Each number is 500 + 40 x the weight over the matrix's rms, rounded and kept within 0 to 999. Layers, rows and columns count from 0. Numbers have three digits each.

# layer 4 MLP gate, 256x96, rms 0.337, rows 246-255, columns 0-95
445589472451440469537562508504462493512515432480526524570463496509546486494562571479501417495502490568441501506474527502495504559518431545480488503525508491455539536553453488496453445480492516473558467457497570504549502436472505567559550432500514494517531493489542462485453396496415469494
432555484450464552469513494470520503467502470541517530511547450477432492463528558535492507483462473516456467483511546528537446552468452533427574490486502486575472513535470473513490517503540583466432505485512498508466507453445548572484515527456520512512496494470568545468388444486483506453
491467442496469541454509485527482484456564513499576599477486438541489489479595527519470526548497411460484471525452463517489446548509512456422485507469489456495524439542469574468462551425446484497493465547578472562567581510483529519534474538479485447547482474513487522455492542505517462465
463508474490510485498531524547502439429527492524512491562489498511542493435465551519572525463439509414564529521539492540543482579486561469546479442442454463464475460461503535512522523525452534502486465439440515539520492572517548460552474459455449572532424564549536510542535473490455483471
528545471515516530505541485490459432542606469484471489512404525402447419471556524508438440509468512529454491470516540447488490447496510539530519517412480470508500526541536572509522470546483521564411430495530506556537417488502528446510512532514542531452462506477498459566551472485528490419
465498529442538465534569485426492542517473548478564484499505495494516537477551523467498481499485537462510488525487470501466538553508521516558520460534456464460437542480481568407411461510502468515487529488542479506515438528469527489546445482535517535449431466500528568541497460533428465493
512496461517464436503501530489503520527542469501506503552454540495451501411465476507506474548508474518561419445513535459493520508419413599481515578486509496498531524532537463516609469478481506520396448531472500433476498467491507607493537478530559387443451563430441412435534459494432425457
502458460502544438519453483467554535510514513518435522472566491575482504488500510532467511525485567518510511466499496526517543526500496457473454479415534475530487499466489521519499479508571503547478496566463556461491452516503487418457522516427516511542517444499525445505565495460530446500
490504473493503501565563537434458470539547496450471477481589454564487513450561518551492452528529513507463519499515544478419464537515481488510470448505500477489606436532566476467584480484515479523499477471513520530455384473509447526455479524516468435515551459495477497491471482529497475523
493487533473449541408526411536449392550480451404547549414498527506491507516523508566508525408568528526542500510433483472526494548383497515465353513526541482544560449504520539468467533475491498560579503495481478563491534493489514551506517516449529473464488523518467488539508458497438529539
# layer 4 MLP up, 256x96, rms 0.342, rows 246-255, columns 0-95
518467481472526549470472538576582458488563476546513546477474502455440505519546475516486455525457521515493511498508530450547500510473480449450494429478505521533447507473537458493544535498523499551501437503402575470525558466512453579479427547501493522532545509435526490506461518504491490437
503464507610518511550474512531508481489488535493626584497482513489504512441463406464560487500562547457498474503519344470479452499531541587517465476517464505488528530452504511507493521528591455512506535517481554450561502558474558458506506507503511506592504568501528491549540520470548493527
532531450469452520460564504516533486448518516473695555504505449516461497512579508524540515531442462449462436514472508468473500530446484496496479458464470530454489477477485570548473568380444513455474511533527480563538522532529493542568492534509488447544461520481478530465471542466505513493
465508479477464509475518479478453510555458502548459464540514528467551544469529491462563549477524473448539538525496406532512478559493551514462481432560391481479525444448466537513534513474498491491549482511474622524474477493424544520562527483509454491504464533524501527467493461536522464448
539409516554506523467472422540466472513584475491501480494491466541504490470493493528513523476485475540486418480536403572480498505541487517484484510498551472506488464458611485504451532572492501510478592506470471421560440609462489482516503483421420460473531499465556492481458525488501549597
523511543456505489512554480444491572543477549465535459494498517508522540476535511506504480497509522455489494557500509504493517573512473478557547512567464509482421496462521555483434485507476476535479520535518516485494485503489531462512455513501514554503415465533549557546469456509445468496
453509444499456484517523596499474501540548509503535537551460451507484523421427481504505540508514530532561356416486465419538514515518385538530527568440545518511554488507463497572583494488466573475434527518436543503493508534561542477496515447593528460434492618536451415443487559504438406535
489514454459496498434478484501524546523499468460481526557507491530488467531459502503457548517527531434450485514509536529527542513557533496491453436485546486486497480454448510583490502508433529519519501452490496486456552466475489531494506511493481491525542481477516564501437547506532511514
513522493478508542512554532500521524560529439451516485465557497535499575457498518473464522526436490456497504537473529459530502487415497475543529509486515446535624440487552465439514518529515525501484497487496478561552463492515505486486517523496508493555576434464494467522423488525495462530
553489581480435485380561469540400422490537458428481530469482481573441526514485481553480571503537538546505523521496520502506482538526513503417416500453602480520534478524568492439493475452466523457549528528519534533506556397490460515505527552420518514448508508488585553466539477408457508502
# layer 4 MLP down (transposed), 256x96, rms 0.17, rows 246-254, columns 0-95
546439520489501465466522478471505441505440473470540560495459536475556476428460517437539453491452548514472528513459531450523493522468491483439532514490513527510432424483459441544463511517545516480473434542457615530520497512445414474462472491504505501547568463500514475490482488457482564472
573472455495472465539512500526473486482526506478527416520486495545468426509438457447466486529501559508542500548495495469577543454513554444483554478517387532495495482497474540451516493515547426489546568526494545546496516582507498554575519574492539501511490522566389448576520569468602506448
506504511454490479499469455523577558422502545519574542486490466473469527461496549517459462460455518544451517478478459549479526483526502532435420497515554483383498551464497535465439551481472437502480552508538502493520583511447515512502492503551560481543435517606486519430486554479527461502
560508485435472509527514483534499528459492512526475598431501466523492476482541475506494445551507460483483508450483529536476516525474511448514491507551505519413486487470512556511443520444514557443554424421489464502496457508509521527488486450584427477508444494584528501523484555460467484498
526495465482534547509519517422547458501489507468481518516439456509532471470542472419469571469520586508450535499521572451561484439437441459515460552466511464509500503504518613489583463564485521602478459520398560466509509521567514475539500495509524568535534482474469505515511482495470522470
463441545496419417452498490511485474520480590554490505442501440547497484540490477512556485555452538482465491452409485463501537486526516488526538455492498555459505478519512495486474550456517471520551500492502481421473512533510499488522469470536527508521492491476523526418494496494492468446
512593519446477478406476489389500545540510404485517460493478510536511539430542530485536501532480541512441502497512476428553472569536460568453511501468505468566551428503464494525619505488436562493549488489506551471458489473480481528540512502503544414456541466438471491421527577539483465492
556512443514475531469504583480492487476550464493489561485476540499563494578465465512478519503472523547525495514470490494462509503522499516485545502417500490528459481499436489525518525441559479508442470525540517504482533458529558489511507516507515526540532482476531484507559498466504517526
427467508482495491464464551379420487547514499483518548549470509486492498499536559493507515481512538483429482462506499507424489539547470520516509514488522493562535475530514457514581509531522521509598515570532531475500498516523531478491526526483497506521444538538527554500530569476486505471